Weights of a small transformer language model.
Training: a variant of Adam for these matrices, 950M tokens.
Each number is 200 + 20 x the weight over its row's rms, rounded and kept within 0 to 999. Layers, rows and columns count from 0. The size before them is the row's rms in percent of the matrix's.

# layer 4 MLP up, 2560x640, rms 0.00762, rows 2310-2364, columns 256-383
062,215,195,179,210,206,218,215,172,148,181,240,182,183,234,236,213,160,191,195,206,185,205,234,197,216,201,237,197,193,184,176,171,166,197,190,196,215,175,215,199,186,197,212,223,172,199,196,165,200,161,206,153,202,189,186,173,205,199,197,190,200,173,203,247,210,174,187,143,197,184,194,155,160,190,178,190,211,239,209,262,178,189,190,203,150,199,191,191,159,239,225,203,208,191,216,175,194,160,229,226,203,226,224,235,185,191,206,202,228,233,211,176,226,164,211,250,201,207,200,183,172,187,204,226,186,213,240,165
057,184,199,205,193,222,154,208,223,200,192,226,211,221,225,213,207,246,217,256,205,214,209,202,235,206,177,202,202,230,193,195,201,211,171,182,191,174,177,183,202,225,191,201,203,208,193,216,186,183,181,228,205,194,177,202,160,196,205,180,179,205,223,168,172,169,222,217,207,231,208,201,230,184,195,179,212,191,171,187,185,212,197,193,199,200,236,198,156,216,188,216,193,202,181,192,176,141,205,184,226,205,196,217,150,171,207,189,221,207,209,213,177,203,193,196,213,181,203,202,167,178,200,186,234,170,213,201,171
068,205,241,200,196,216,206,208,196,177,174,171,212,207,182,224,189,182,194,204,194,176,202,183,192,186,237,214,224,196,236,180,176,190,195,186,172,215,194,208,207,185,191,237,215,226,209,196,228,196,196,162,203,197,190,178,263,193,213,190,214,215,192,215,248,182,219,214,168,204,194,190,241,189,192,171,225,198,223,185,225,205,188,215,190,249,198,192,201,174,200,179,187,180,202,198,197,210,199,189,201,240,218,196,199,195,211,204,211,208,215,202,179,247,170,229,177,216,203,205,195,229,171,206,181,194,195,220,175
064,188,157,224,198,227,195,205,240,212,200,200,174,215,173,180,207,197,196,214,222,210,208,228,242,191,164,201,206,210,222,169,223,211,192,204,189,194,229,166,188,179,193,219,192,193,215,201,215,204,220,166,229,200,225,186,172,195,171,185,204,189,205,215,181,188,164,217,164,194,195,185,235,193,199,192,225,158,176,199,168,216,187,193,227,143,214,197,196,168,216,221,176,185,227,192,184,198,171,203,214,232,207,196,192,185,187,218,199,188,191,192,190,225,200,200,166,219,195,167,205,193,186,183,206,215,222,162,199
061,206,225,198,185,214,214,200,209,202,198,208,194,207,189,184,200,219,191,185,202,170,192,188,213,211,260,225,209,177,176,213,209,215,200,177,204,187,196,186,202,202,230,176,221,196,217,173,189,197,188,194,213,202,205,195,234,216,207,159,200,174,211,157,262,186,185,167,200,187,246,221,208,191,212,184,182,221,207,208,184,209,189,205,232,230,165,207,222,186,242,230,189,196,218,195,169,184,279,219,209,217,215,178,206,184,217,188,198,204,209,169,170,178,194,206,184,222,180,218,229,220,185,219,170,205,207,195,200
058,220,224,199,131,234,195,226,226,214,217,192,207,186,213,235,194,189,220,210,200,180,171,193,132,192,219,182,198,207,234,190,186,157,204,186,201,226,192,217,216,174,206,194,202,231,223,177,194,197,226,213,185,233,189,196,237,189,218,188,237,200,202,197,135,177,202,179,180,192,168,214,218,240,194,175,208,216,186,217,210,207,183,193,184,251,153,157,194,202,172,210,196,222,221,199,210,218,226,203,188,181,194,188,215,205,221,193,213,210,199,188,202,172,166,186,172,202,192,206,181,189,215,193,148,218,210,230,186
062,205,175,210,220,214,178,187,208,187,197,180,212,198,223,198,207,229,198,182,183,199,218,192,185,237,184,208,207,211,199,206,169,185,181,204,187,205,193,205,158,178,187,202,204,236,169,220,216,194,193,221,197,188,184,177,154,223,188,211,200,187,239,212,185,186,241,204,204,175,203,200,154,208,195,218,198,228,194,188,216,215,198,222,226,148,251,205,210,226,168,133,176,206,188,218,206,183,191,191,167,195,196,263,205,184,208,187,213,213,200,184,196,222,185,190,196,193,178,185,204,141,186,224,232,200,195,204,182
065,198,199,207,225,171,222,220,198,192,211,200,206,195,190,202,201,228,192,223,191,208,193,220,229,204,176,187,200,199,202,203,218,196,201,209,178,193,212,223,152,174,169,204,202,164,227,219,138,208,154,196,201,204,258,203,214,183,204,188,219,215,185,200,186,184,197,207,203,183,192,180,216,217,221,216,201,208,180,180,187,195,183,188,186,195,236,222,207,179,220,236,198,186,193,211,203,220,221,208,247,216,210,225,163,212,196,210,184,219,203,245,194,217,195,195,175,176,198,203,194,171,209,219,208,230,191,210,184
054,201,234,207,191,195,235,209,190,196,216,226,216,179,211,172,187,180,228,195,218,213,216,207,166,259,264,209,213,195,178,195,230,188,187,200,193,190,170,197,206,209,236,190,224,203,204,176,188,189,179,188,204,195,159,216,118,173,206,196,202,210,206,218,240,189,205,222,156,201,185,202,200,187,199,196,204,222,215,197,200,182,228,171,195,178,204,211,194,193,187,205,188,232,197,202,193,166,230,211,206,214,186,207,154,209,203,195,211,228,201,192,219,216,195,205,220,204,189,175,183,239,186,209,170,237,208,198,198
058,203,190,153,176,213,175,192,247,226,207,241,177,200,210,209,211,207,191,214,173,195,257,191,193,218,243,207,189,195,216,207,163,172,184,189,230,205,173,236,163,237,242,197,190,221,193,192,201,178,186,198,165,208,164,199,192,213,194,216,210,177,237,217,176,162,217,218,217,206,214,199,142,202,224,209,190,195,206,203,221,225,221,193,202,176,233,147,207,194,192,189,201,229,199,186,182,172,150,185,186,229,236,206,210,206,201,193,221,183,206,163,221,249,195,202,154,190,156,169,193,204,213,223,198,209,189,230,227
066,162,224,212,204,265,268,211,178,201,217,204,167,211,182,199,201,220,178,169,206,178,208,186,201,221,209,207,212,177,199,212,192,222,205,213,190,201,198,168,185,164,221,214,200,179,226,168,239,191,176,197,214,199,215,183,228,223,200,188,218,184,152,209,218,189,198,226,175,183,197,220,195,197,199,255,220,246,207,188,183,200,223,197,225,177,214,207,223,210,193,155,184,192,240,210,205,227,170,194,193,179,193,214,223,220,197,208,208,213,219,196,185,190,197,208,193,207,184,199,217,217,208,235,160,210,225,226,201
059,200,214,153,188,173,208,167,207,183,187,219,193,192,219,200,220,199,211,173,182,192,201,170,182,162,232,201,199,186,200,195,195,268,168,186,189,162,198,183,174,235,220,200,192,197,209,204,168,208,200,199,203,198,186,214,164,188,222,173,185,183,175,204,204,210,209,198,196,215,179,214,237,199,150,218,195,225,199,217,203,196,208,182,212,196,173,171,180,215,184,169,207,205,234,202,225,175,194,179,209,191,202,153,201,211,192,212,219,202,215,199,190,181,183,225,200,215,220,208,205,210,199,207,210,202,168,202,226
062,184,225,202,176,225,272,176,210,219,223,201,205,210,199,204,193,266,184,191,208,188,225,198,175,192,167,199,196,188,204,167,215,201,187,227,184,203,191,183,199,204,185,218,199,215,220,182,214,185,182,184,262,214,189,169,202,198,217,202,220,159,233,227,212,171,189,217,172,241,186,221,239,208,205,162,173,211,189,192,164,201,201,206,241,188,229,181,201,202,232,214,231,190,170,194,199,212,179,212,197,237,205,179,166,198,177,186,236,192,221,227,195,212,202,193,180,170,201,215,206,221,247,218,181,210,194,176,178
065,218,194,231,197,217,220,169,166,160,202,194,177,167,199,181,184,184,192,210,220,197,192,205,200,207,197,200,210,216,189,196,166,183,182,203,199,200,212,189,197,183,242,196,211,177,206,202,213,210,234,221,179,182,178,185,247,197,201,217,198,166,164,182,242,189,204,196,189,188,204,204,202,205,184,194,217,180,216,224,163,201,199,200,219,210,185,185,214,196,255,206,228,186,204,189,208,221,218,198,171,186,195,232,240,206,226,199,189,190,180,173,205,202,185,196,219,218,210,203,216,233,194,165,229,185,228,197,211
057,211,207,212,179,219,173,178,225,159,214,245,194,227,238,244,211,191,213,210,208,188,218,186,210,181,161,188,195,187,166,171,190,190,197,211,193,188,213,218,200,199,234,210,188,220,174,207,203,192,226,196,170,185,174,195,182,223,225,221,210,196,197,227,186,208,197,199,211,224,173,214,195,205,219,222,205,186,216,215,219,184,220,166,228,207,183,173,193,188,191,198,198,174,232,193,246,259,188,206,171,206,231,178,228,190,213,211,204,194,199,188,197,217,181,222,194,199,219,193,187,174,211,165,245,189,218,228,203
073,234,192,222,187,203,181,201,222,218,231,240,155,248,185,213,201,179,205,231,199,193,196,239,181,203,161,200,205,200,210,226,217,202,223,187,199,212,178,206,178,181,197,229,205,199,181,228,201,185,195,223,143,183,193,191,190,212,180,215,216,189,191,212,187,225,179,193,184,207,204,214,203,189,210,218,189,211,201,193,225,207,183,153,224,177,220,192,193,223,211,165,194,232,213,200,191,211,185,194,183,174,192,225,180,230,204,202,182,210,216,166,219,210,182,222,224,181,210,198,197,189,224,167,255,180,211,169,207
060,207,200,226,204,236,154,188,181,177,183,230,207,182,237,213,211,168,212,240,190,192,200,211,199,220,187,186,190,201,190,217,184,213,218,197,195,214,196,221,181,164,232,219,205,198,200,220,219,175,203,225,207,189,204,192,168,197,187,196,189,172,192,227,180,192,208,198,126,187,227,183,159,179,225,162,212,183,196,214,219,206,202,197,210,228,182,154,179,191,214,221,191,210,174,229,195,272,238,216,138,166,200,225,177,244,211,201,210,228,178,216,194,233,170,211,237,224,227,211,217,157,161,211,185,170,202,193,188
063,205,225,203,187,226,172,222,203,195,190,191,204,221,228,215,213,243,195,230,206,188,199,216,218,182,237,195,193,203,213,203,186,182,214,207,227,218,180,197,226,203,182,191,197,231,188,197,238,185,195,224,202,198,193,170,189,197,207,209,220,204,183,203,194,186,219,200,239,214,181,194,205,221,214,225,212,185,173,200,200,196,212,214,180,212,215,222,185,211,171,204,200,209,180,216,213,162,171,204,194,208,184,189,196,193,215,202,222,212,222,242,200,221,180,198,204,208,169,188,178,169,174,222,221,198,186,179,184
063,206,198,203,233,244,215,203,247,188,193,215,166,227,163,177,203,201,201,210,194,221,191,220,205,181,194,210,205,200,188,222,196,200,239,205,221,232,193,195,184,199,185,214,208,200,194,198,211,184,188,221,191,189,208,181,175,223,176,212,222,223,191,183,160,211,213,196,207,218,203,230,186,168,229,235,192,167,195,167,186,189,198,212,221,202,187,229,195,179,196,226,209,204,218,211,186,191,202,200,185,186,189,220,242,221,188,195,168,208,243,186,217,223,195,208,228,195,178,182,222,145,221,204,217,176,196,206,193
064,208,184,206,193,196,205,206,216,180,193,220,193,214,201,232,209,151,195,192,187,191,218,198,186,212,188,186,196,203,193,221,199,184,229,197,188,199,184,220,204,183,217,251,197,208,209,209,214,202,229,200,122,191,182,185,237,214,190,211,210,200,255,190,216,216,214,191,213,204,186,202,171,186,223,214,231,176,223,215,222,229,186,180,220,241,164,158,187,190,206,207,219,192,194,220,208,174,185,205,201,214,195,197,237,215,218,170,188,211,207,184,230,218,189,243,214,203,246,200,219,221,194,158,216,169,214,229,196
064,188,182,184,196,206,282,206,195,169,191,227,190,214,197,201,217,232,191,209,192,209,199,200,218,218,279,212,211,201,193,243,222,216,217,184,196,178,215,215,186,197,242,199,198,209,222,192,185,196,177,219,221,210,220,185,225,227,226,165,194,178,186,201,232,207,176,199,175,185,221,214,214,202,209,185,221,205,207,195,153,202,205,205,204,196,180,199,180,189,187,180,194,213,175,202,179,210,224,195,198,193,198,201,191,204,208,214,212,198,177,208,191,198,175,199,186,184,195,190,199,186,181,202,188,207,208,212,220
061,240,203,196,178,189,165,211,194,200,202,192,201,190,219,232,173,215,182,196,205,152,167,183,185,173,193,196,216,226,211,163,234,196,185,172,220,217,192,226,171,194,189,194,193,178,199,240,215,190,222,212,209,212,179,186,223,183,183,175,211,208,198,208,160,194,209,193,159,220,225,202,231,210,187,163,218,183,218,213,191,211,190,200,209,216,192,155,204,184,182,178,190,240,188,214,203,230,184,180,227,200,194,175,189,202,197,204,223,180,190,166,208,215,183,214,209,191,226,192,202,185,212,209,184,172,165,246,224
064,192,194,194,194,201,248,189,210,218,211,247,176,193,222,187,218,215,207,199,178,211,192,222,240,207,200,200,177,184,185,217,170,181,222,213,172,193,191,208,203,213,170,214,183,202,176,186,193,187,139,190,231,199,197,205,222,224,196,218,181,185,177,188,200,220,226,225,145,188,216,183,204,173,224,224,171,202,219,183,211,200,207,218,227,220,201,174,188,203,205,156,205,223,201,206,178,252,207,201,197,192,178,199,153,238,175,189,196,228,194,182,193,218,207,200,234,207,203,205,206,172,199,207,168,179,167,210,191
070,196,185,195,189,207,248,196,179,220,217,200,202,193,203,203,174,205,203,165,204,190,201,204,190,205,168,204,200,179,179,219,225,205,209,231,184,219,188,191,184,200,208,205,196,208,201,189,229,174,177,231,161,175,187,200,210,209,194,201,205,178,175,226,176,210,214,209,234,192,185,211,160,201,204,184,192,222,227,205,229,220,217,207,227,174,215,185,248,205,209,186,201,214,181,193,222,182,170,215,172,196,165,240,253,210,212,200,189,193,192,162,211,205,191,209,227,170,166,205,222,189,197,200,257,181,190,193,212
060,234,200,172,177,203,209,178,177,197,177,219,234,180,199,193,195,177,191,182,182,171,202,188,190,168,144,194,194,198,180,157,191,237,237,211,186,228,197,187,183,210,197,203,201,183,208,185,215,160,177,164,206,173,202,200,163,210,194,203,180,182,178,234,183,207,176,217,157,203,208,213,173,196,206,152,210,199,201,178,238,188,204,202,210,171,166,224,191,201,189,177,196,208,150,186,196,184,176,202,187,193,198,167,184,233,214,201,230,216,211,203,231,235,207,228,239,219,218,214,195,219,203,195,209,187,179,155,206
065,215,221,178,175,202,192,194,224,183,210,225,208,183,209,219,225,157,208,222,200,202,173,208,167,171,217,223,183,215,220,200,148,223,204,210,196,202,156,203,190,205,180,238,197,210,193,205,206,184,211,226,163,205,183,200,173,214,204,203,201,198,179,218,188,209,220,225,164,230,188,185,184,160,203,197,196,203,212,175,234,195,192,220,199,244,216,192,208,195,176,190,191,184,183,193,188,200,172,206,188,212,175,211,208,213,210,222,197,217,232,250,176,199,188,206,219,194,213,215,203,154,216,201,232,172,192,234,186
074,220,202,193,214,184,278,200,200,188,188,232,184,180,245,199,202,190,214,206,172,220,209,187,239,182,141,213,202,186,198,235,205,154,207,198,197,203,217,203,171,200,204,187,189,190,206,177,161,175,182,212,171,176,205,195,212,184,226,215,204,195,202,202,288,199,175,191,214,187,172,226,189,215,207,216,191,200,214,202,206,188,190,203,205,184,160,212,199,209,215,200,219,199,187,186,180,154,213,194,174,176,180,233,187,236,213,182,203,218,186,200,196,210,196,185,240,197,206,201,207,182,214,207,220,204,191,196,184
058,198,203,199,170,209,204,200,202,199,237,171,220,212,175,206,191,186,185,199,197,205,207,187,167,213,205,197,198,174,210,157,197,241,211,197,175,189,192,209,205,190,171,198,195,218,212,167,197,187,210,154,184,205,180,203,195,195,177,228,196,200,206,209,196,190,224,177,214,210,190,219,179,200,210,189,208,200,182,204,185,212,200,192,189,181,214,210,220,225,195,196,187,195,165,171,235,176,173,205,184,198,197,187,196,198,211,203,213,214,190,206,203,200,218,218,234,180,159,182,217,275,208,208,183,204,203,144,233
065,201,155,236,234,217,193,193,161,201,204,187,186,201,196,192,197,217,193,176,205,227,188,189,252,201,170,198,220,216,189,224,177,195,203,193,197,201,198,212,194,204,187,204,192,229,170,192,187,211,192,210,245,186,187,204,189,223,185,219,178,213,183,211,172,204,240,185,192,167,218,184,143,199,194,231,193,213,199,165,222,189,183,189,215,158,230,194,185,210,171,216,185,218,203,176,218,205,165,192,194,190,190,213,233,218,194,181,196,230,172,225,185,218,213,185,226,163,180,191,184,147,218,206,213,193,213,209,198
067,149,232,197,237,219,259,191,223,220,200,200,213,222,195,201,205,190,207,225,213,203,238,218,181,163,237,207,208,189,241,233,213,230,209,167,205,196,177,197,182,185,191,176,193,225,228,165,175,209,201,174,202,212,220,187,200,208,187,216,177,225,220,193,267,203,198,210,164,198,201,178,194,206,224,221,197,202,205,166,220,181,195,226,191,241,206,230,198,220,192,182,174,187,174,216,189,183,210,203,219,208,213,219,176,198,207,219,211,196,231,220,168,238,200,214,177,213,176,197,203,207,210,228,192,220,201,189,183
060,203,176,199,210,178,254,223,226,242,184,186,189,230,201,201,202,212,196,199,205,197,191,194,206,192,187,184,231,179,241,223,226,196,187,170,193,178,210,182,210,184,218,198,201,222,221,208,168,207,195,170,186,206,237,209,263,191,221,194,219,190,213,151,253,193,168,191,249,176,189,219,199,203,196,168,202,204,182,207,196,195,183,170,148,207,152,200,211,225,227,210,189,204,205,184,192,208,235,206,171,200,177,189,208,192,174,223,210,203,208,206,157,192,193,194,233,198,193,204,201,244,219,216,178,199,208,209,195
063,215,184,213,218,187,137,168,226,179,173,176,203,167,215,205,197,191,191,202,197,223,147,210,227,168,146,223,224,187,193,214,190,191,191,206,186,199,199,204,205,179,215,200,219,213,198,211,206,207,197,172,223,195,187,219,172,191,181,199,186,206,214,183,217,212,195,204,238,181,224,198,198,172,186,151,199,208,176,194,212,196,165,188,200,172,174,205,206,206,228,208,179,206,210,206,212,187,193,192,171,210,183,200,193,194,177,233,217,214,194,189,164,190,179,201,210,199,204,188,177,232,192,182,199,190,173,200,201
070,232,192,179,216,180,191,200,184,220,207,201,204,177,211,222,201,198,223,229,179,199,218,225,246,223,174,200,209,206,192,192,213,185,200,193,202,230,199,223,171,192,179,227,189,175,183,200,196,188,209,241,211,193,234,196,235,222,191,196,189,183,194,233,226,190,176,188,171,183,219,201,187,190,177,218,205,189,239,225,247,201,186,179,231,205,178,197,203,203,215,211,218,199,197,171,192,255,177,198,193,189,226,202,205,262,202,174,198,203,212,172,207,203,201,183,208,205,219,203,225,192,187,207,255,171,219,203,186
057,199,205,192,200,196,170,212,228,197,194,209,218,236,184,214,198,212,209,200,200,205,190,204,188,231,206,228,206,175,184,201,194,229,195,206,204,205,190,262,184,197,193,201,182,198,195,203,207,201,188,191,164,192,205,196,239,192,205,180,184,207,191,229,196,216,212,192,262,214,231,215,213,184,191,200,187,173,225,184,205,199,187,225,219,224,212,181,189,192,177,170,214,173,196,176,171,162,183,203,180,207,245,221,211,202,221,192,185,177,234,205,207,176,197,227,183,193,216,224,213,186,197,203,238,179,223,193,221
064,190,219,200,187,198,189,196,204,225,191,201,231,179,195,208,210,185,191,205,211,143,200,220,184,157,187,197,183,214,194,201,212,216,204,195,191,220,203,208,175,260,187,199,199,167,215,205,182,209,205,220,213,227,180,222,197,195,179,181,204,176,198,204,186,228,199,216,192,243,197,155,230,214,192,220,168,180,211,185,210,199,187,211,236,166,215,222,181,204,191,196,197,220,214,207,178,195,210,203,212,221,190,180,194,202,208,190,178,180,209,200,214,199,191,250,207,207,239,201,189,170,210,217,208,179,183,232,185
056,213,183,198,191,221,151,181,225,188,227,188,195,232,159,187,215,233,206,205,225,202,209,227,185,214,180,239,191,182,166,185,215,208,222,218,222,226,221,189,152,185,234,226,183,199,203,192,169,173,228,203,180,214,207,205,202,228,176,226,197,174,158,193,204,217,170,169,278,195,183,202,198,218,232,184,157,179,218,185,219,190,210,192,225,159,218,184,171,196,191,257,179,215,208,201,226,162,190,217,209,209,233,197,208,190,194,197,203,216,232,195,215,186,206,213,216,238,199,158,195,201,210,209,219,230,231,186,193
057,198,184,198,190,204,185,197,215,207,190,202,170,179,180,179,210,216,217,191,198,193,177,228,184,151,237,222,210,202,211,183,183,200,211,196,188,220,167,186,198,215,178,201,205,180,196,185,194,174,188,174,202,200,190,194,215,182,204,205,213,237,170,207,202,225,198,186,177,228,198,212,223,210,212,219,187,204,239,166,183,203,203,205,233,222,170,218,177,209,195,197,191,214,210,192,204,213,160,199,197,192,191,214,146,242,200,200,205,206,227,173,173,208,191,205,226,207,190,211,176,136,232,194,239,188,181,193,195
059,186,179,193,214,195,260,234,180,173,184,165,182,219,204,198,231,225,191,193,225,218,210,226,216,183,216,203,227,200,194,178,195,226,226,194,212,204,217,160,197,205,216,185,210,210,181,187,214,213,178,213,179,171,246,171,199,205,210,188,188,192,178,198,269,214,178,196,158,168,201,175,216,199,176,229,199,199,247,179,191,217,220,205,249,176,201,229,216,197,216,151,191,213,215,207,158,190,164,206,212,197,166,176,200,182,197,190,195,201,230,206,183,222,186,212,222,184,174,194,196,200,217,184,222,189,187,187,206
061,230,172,213,223,194,169,177,207,203,208,181,167,215,189,187,211,210,182,179,229,225,209,191,165,181,234,176,198,166,198,207,205,194,202,204,216,226,225,206,188,177,215,233,209,237,186,206,200,204,245,161,173,198,180,200,184,212,200,168,193,202,241,187,206,195,190,199,169,180,223,199,152,176,216,195,238,157,177,184,182,176,200,194,198,220,183,176,189,200,189,190,189,204,202,218,246,241,215,195,187,222,191,172,237,200,191,200,213,216,188,192,195,223,198,202,160,203,168,194,192,266,190,184,163,223,215,209,220
059,218,205,192,189,207,174,175,200,211,184,189,194,252,199,192,195,226,179,224,201,208,195,195,195,172,167,187,180,192,215,192,200,192,199,236,185,211,209,174,181,180,183,216,196,189,205,212,231,183,214,180,228,200,212,187,162,192,192,193,184,188,204,211,177,204,192,210,218,215,228,189,225,202,232,206,206,199,157,181,248,191,179,196,214,202,182,223,207,194,119,149,171,208,192,188,207,182,189,215,172,203,215,194,172,217,190,201,227,198,199,224,178,189,216,221,200,186,203,204,188,165,211,232,189,219,161,169,193
062,226,173,213,194,180,218,198,219,198,166,191,193,204,199,171,198,172,214,173,205,185,171,217,159,199,242,203,200,200,217,167,184,174,169,201,188,220,201,189,213,195,194,215,214,188,193,205,217,201,194,214,183,213,213,210,174,187,192,214,186,205,183,209,174,235,204,214,215,204,194,216,221,179,195,208,208,187,210,215,219,214,177,170,203,207,176,200,194,168,225,222,198,229,245,200,225,206,203,205,185,180,181,201,175,224,181,212,200,213,217,186,183,209,175,217,244,180,199,218,210,190,166,172,228,184,175,192,209
067,241,170,192,201,213,204,207,190,210,203,219,176,151,222,207,193,190,196,203,186,215,201,228,199,205,167,191,211,208,202,187,193,176,189,188,196,209,204,222,157,167,190,251,186,166,199,227,184,171,181,238,209,197,219,186,241,186,219,209,208,198,197,222,167,187,191,202,134,194,238,220,185,194,199,196,233,193,193,206,187,212,206,180,190,208,214,171,215,190,206,207,188,193,179,188,232,273,181,181,187,176,209,204,205,225,219,205,203,224,188,216,218,187,189,166,219,198,194,211,227,202,180,177,234,187,201,147,211
067,226,169,209,189,213,231,183,226,208,196,197,219,219,200,218,212,163,201,207,210,198,209,205,227,218,213,234,204,219,170,223,223,184,210,162,187,170,172,175,182,208,207,218,184,201,196,235,202,200,230,221,234,190,187,188,227,247,191,204,198,187,217,185,286,174,184,169,211,205,243,197,243,188,228,199,195,239,207,192,153,184,189,187,229,229,185,204,194,218,191,219,190,234,185,226,175,212,208,187,194,204,236,202,223,179,186,204,196,199,172,200,217,201,188,203,184,229,224,206,188,168,186,169,231,173,198,193,200
054,172,217,201,162,190,186,155,251,227,207,191,187,213,193,208,222,210,224,214,205,220,231,219,211,199,146,190,195,195,196,241,197,225,240,228,198,210,203,167,190,213,212,186,174,215,212,184,215,189,215,167,215,207,217,180,222,201,207,231,181,209,220,207,211,207,183,200,187,196,201,191,228,190,231,179,163,214,181,180,201,176,199,191,237,200,201,220,226,196,197,207,204,191,236,200,192,216,204,182,162,194,206,169,172,186,192,214,197,207,213,228,205,198,209,204,218,207,197,191,194,193,220,179,186,213,226,215,188
062,157,192,237,215,212,218,197,209,196,218,198,180,238,205,189,202,241,170,207,193,213,198,200,260,210,144,192,188,169,202,217,228,198,190,232,179,186,237,220,188,172,194,198,175,186,244,192,232,193,185,162,232,198,201,173,214,221,198,161,214,201,184,217,168,179,202,199,209,196,187,236,242,214,215,203,200,184,193,216,179,197,206,200,194,188,208,162,195,197,205,203,208,162,188,198,166,208,186,206,208,210,187,221,191,179,190,215,217,189,166,192,209,222,227,183,125,214,186,178,195,202,208,237,193,225,189,184,199
065,235,237,190,175,209,185,199,210,223,207,195,191,187,211,242,201,207,191,198,215,196,181,209,241,220,186,192,205,207,197,198,197,167,203,200,179,200,168,228,230,207,223,222,195,219,202,197,192,200,182,227,211,188,231,221,203,227,226,237,209,205,185,206,264,191,180,198,264,210,188,221,182,201,191,219,184,207,193,205,222,159,190,176,223,214,207,190,190,219,200,239,238,192,191,181,248,227,199,214,195,220,237,189,234,183,213,192,190,218,219,203,187,213,197,204,214,215,216,222,184,229,220,201,292,211,211,198,211
065,198,196,240,183,198,156,181,196,197,208,209,196,193,190,195,185,197,192,205,209,173,179,183,231,189,183,190,202,194,229,211,226,183,202,201,193,199,231,190,206,181,214,175,200,200,211,247,223,212,229,192,227,193,188,167,179,212,177,169,199,211,195,182,169,186,177,186,186,183,199,190,223,193,209,168,207,205,227,204,151,186,214,221,194,180,183,225,203,191,197,190,185,172,220,207,185,264,213,206,188,200,177,187,222,193,209,210,193,175,187,176,214,223,206,191,206,217,209,184,209,208,179,215,150,213,200,228,204
066,251,188,168,153,188,142,192,260,198,227,242,169,213,188,227,203,154,204,245,215,219,192,224,170,220,182,211,193,192,221,197,152,171,182,184,199,211,194,208,174,191,193,229,211,184,192,197,197,189,195,230,127,217,177,208,212,200,193,204,213,207,185,202,189,203,188,196,215,197,167,209,227,198,211,196,202,192,220,190,194,203,176,194,213,220,204,191,209,214,198,155,193,210,194,172,200,183,180,207,209,196,187,222,183,224,204,238,216,212,246,182,184,198,198,218,244,162,195,205,205,207,236,202,206,181,225,224,187
064,244,216,201,211,196,192,171,175,189,201,177,175,141,204,203,209,217,223,183,191,187,171,187,199,243,182,194,213,235,185,216,207,176,218,189,221,239,185,220,174,202,224,193,220,197,179,205,235,189,202,229,228,205,208,213,174,218,210,253,207,170,191,204,206,215,205,186,187,186,205,201,179,211,170,193,212,220,206,202,236,210,162,215,220,190,211,205,195,218,202,235,205,191,208,197,195,187,211,198,183,179,212,210,214,186,216,171,186,210,186,197,184,202,174,165,205,163,202,214,207,214,202,207,254,164,197,205,187
527,228,175,168,174,197,195,197,182,200,175,201,213,204,232,166,185,188,213,173,188,201,216,198,188,185,201,240,208,177,195,195,195,185,247,158,166,190,196,187,175,204,168,246,185,201,201,207,228,172,184,166,169,184,188,189,224,193,217,179,187,211,201,199,208,259,217,185,227,172,197,200,187,176,164,226,169,171,188,189,179,198,214,176,193,205,189,185,185,171,210,232,175,196,212,196,191,204,177,219,157,204,196,187,207,191,213,184,199,233,192,201,204,161,202,214,202,169,184,189,221,206,194,201,210,228,203,198,217
061,217,204,245,194,208,182,216,194,192,213,182,203,197,218,193,187,230,201,179,174,204,196,217,208,205,219,233,205,194,213,234,190,195,192,204,179,231,184,221,155,185,220,207,196,232,211,219,237,190,183,205,208,182,243,185,158,228,182,233,210,191,188,237,186,204,216,189,175,199,231,206,158,195,212,211,193,213,210,168,222,196,208,206,209,188,215,140,215,208,178,174,221,196,182,210,203,149,222,207,188,200,184,239,189,214,204,202,193,206,191,204,208,273,181,196,218,195,192,196,210,211,186,238,221,199,188,206,203
074,231,181,194,210,203,266,162,214,157,216,227,183,159,210,215,209,177,188,200,188,214,175,198,186,214,170,186,209,225,193,199,228,178,205,223,164,203,202,213,196,210,196,215,189,179,222,204,205,178,228,197,213,201,201,193,197,191,208,193,213,178,202,209,222,220,217,209,158,216,209,229,244,204,190,231,212,195,234,194,166,223,212,218,236,205,170,214,197,191,204,179,213,175,213,194,216,175,179,211,172,206,188,239,187,243,225,190,215,198,182,174,197,204,150,186,226,149,215,187,202,209,216,175,249,172,186,203,228
056,195,182,227,225,200,205,215,204,203,223,192,192,180,179,197,201,208,220,173,198,188,227,213,200,147,163,210,206,211,211,178,275,167,211,201,190,237,204,177,212,242,177,195,192,237,221,163,185,203,230,189,240,221,215,203,168,199,199,192,224,206,187,207,209,198,164,202,116,201,145,202,190,221,203,199,214,207,204,206,164,210,210,221,222,178,184,198,170,187,208,271,173,192,232,198,198,253,195,207,209,210,219,164,163,213,202,195,212,176,205,210,177,225,193,195,170,179,182,205,204,173,207,194,174,206,203,220,205
068,212,227,167,202,179,135,176,189,166,216,223,179,191,231,232,219,211,205,219,179,183,174,197,238,189,174,206,205,172,204,209,252,196,217,218,214,209,207,224,167,201,233,211,195,180,205,204,182,175,197,193,197,195,196,211,199,212,222,202,195,172,169,203,225,200,159,195,180,193,194,200,173,198,191,232,207,199,195,190,258,158,177,205,215,182,155,146,183,199,203,211,202,186,190,204,222,204,182,221,167,203,234,199,243,199,197,205,217,224,189,228,183,178,194,201,213,217,210,210,180,220,198,214,206,187,201,202,175
067,228,170,220,204,216,225,204,194,214,191,225,235,206,186,202,176,236,202,208,200,229,209,211,214,162,162,177,217,180,213,189,208,153,176,226,196,233,227,205,202,173,148,196,173,208,225,176,211,151,198,140,166,220,240,173,222,222,215,189,226,204,187,198,225,205,203,186,206,214,169,245,236,211,223,206,192,181,219,182,214,177,202,212,209,175,203,203,191,195,170,219,223,182,208,176,225,186,201,196,199,220,227,172,204,219,203,180,224,207,215,231,170,186,205,196,241,184,212,208,187,198,201,223,198,200,173,191,187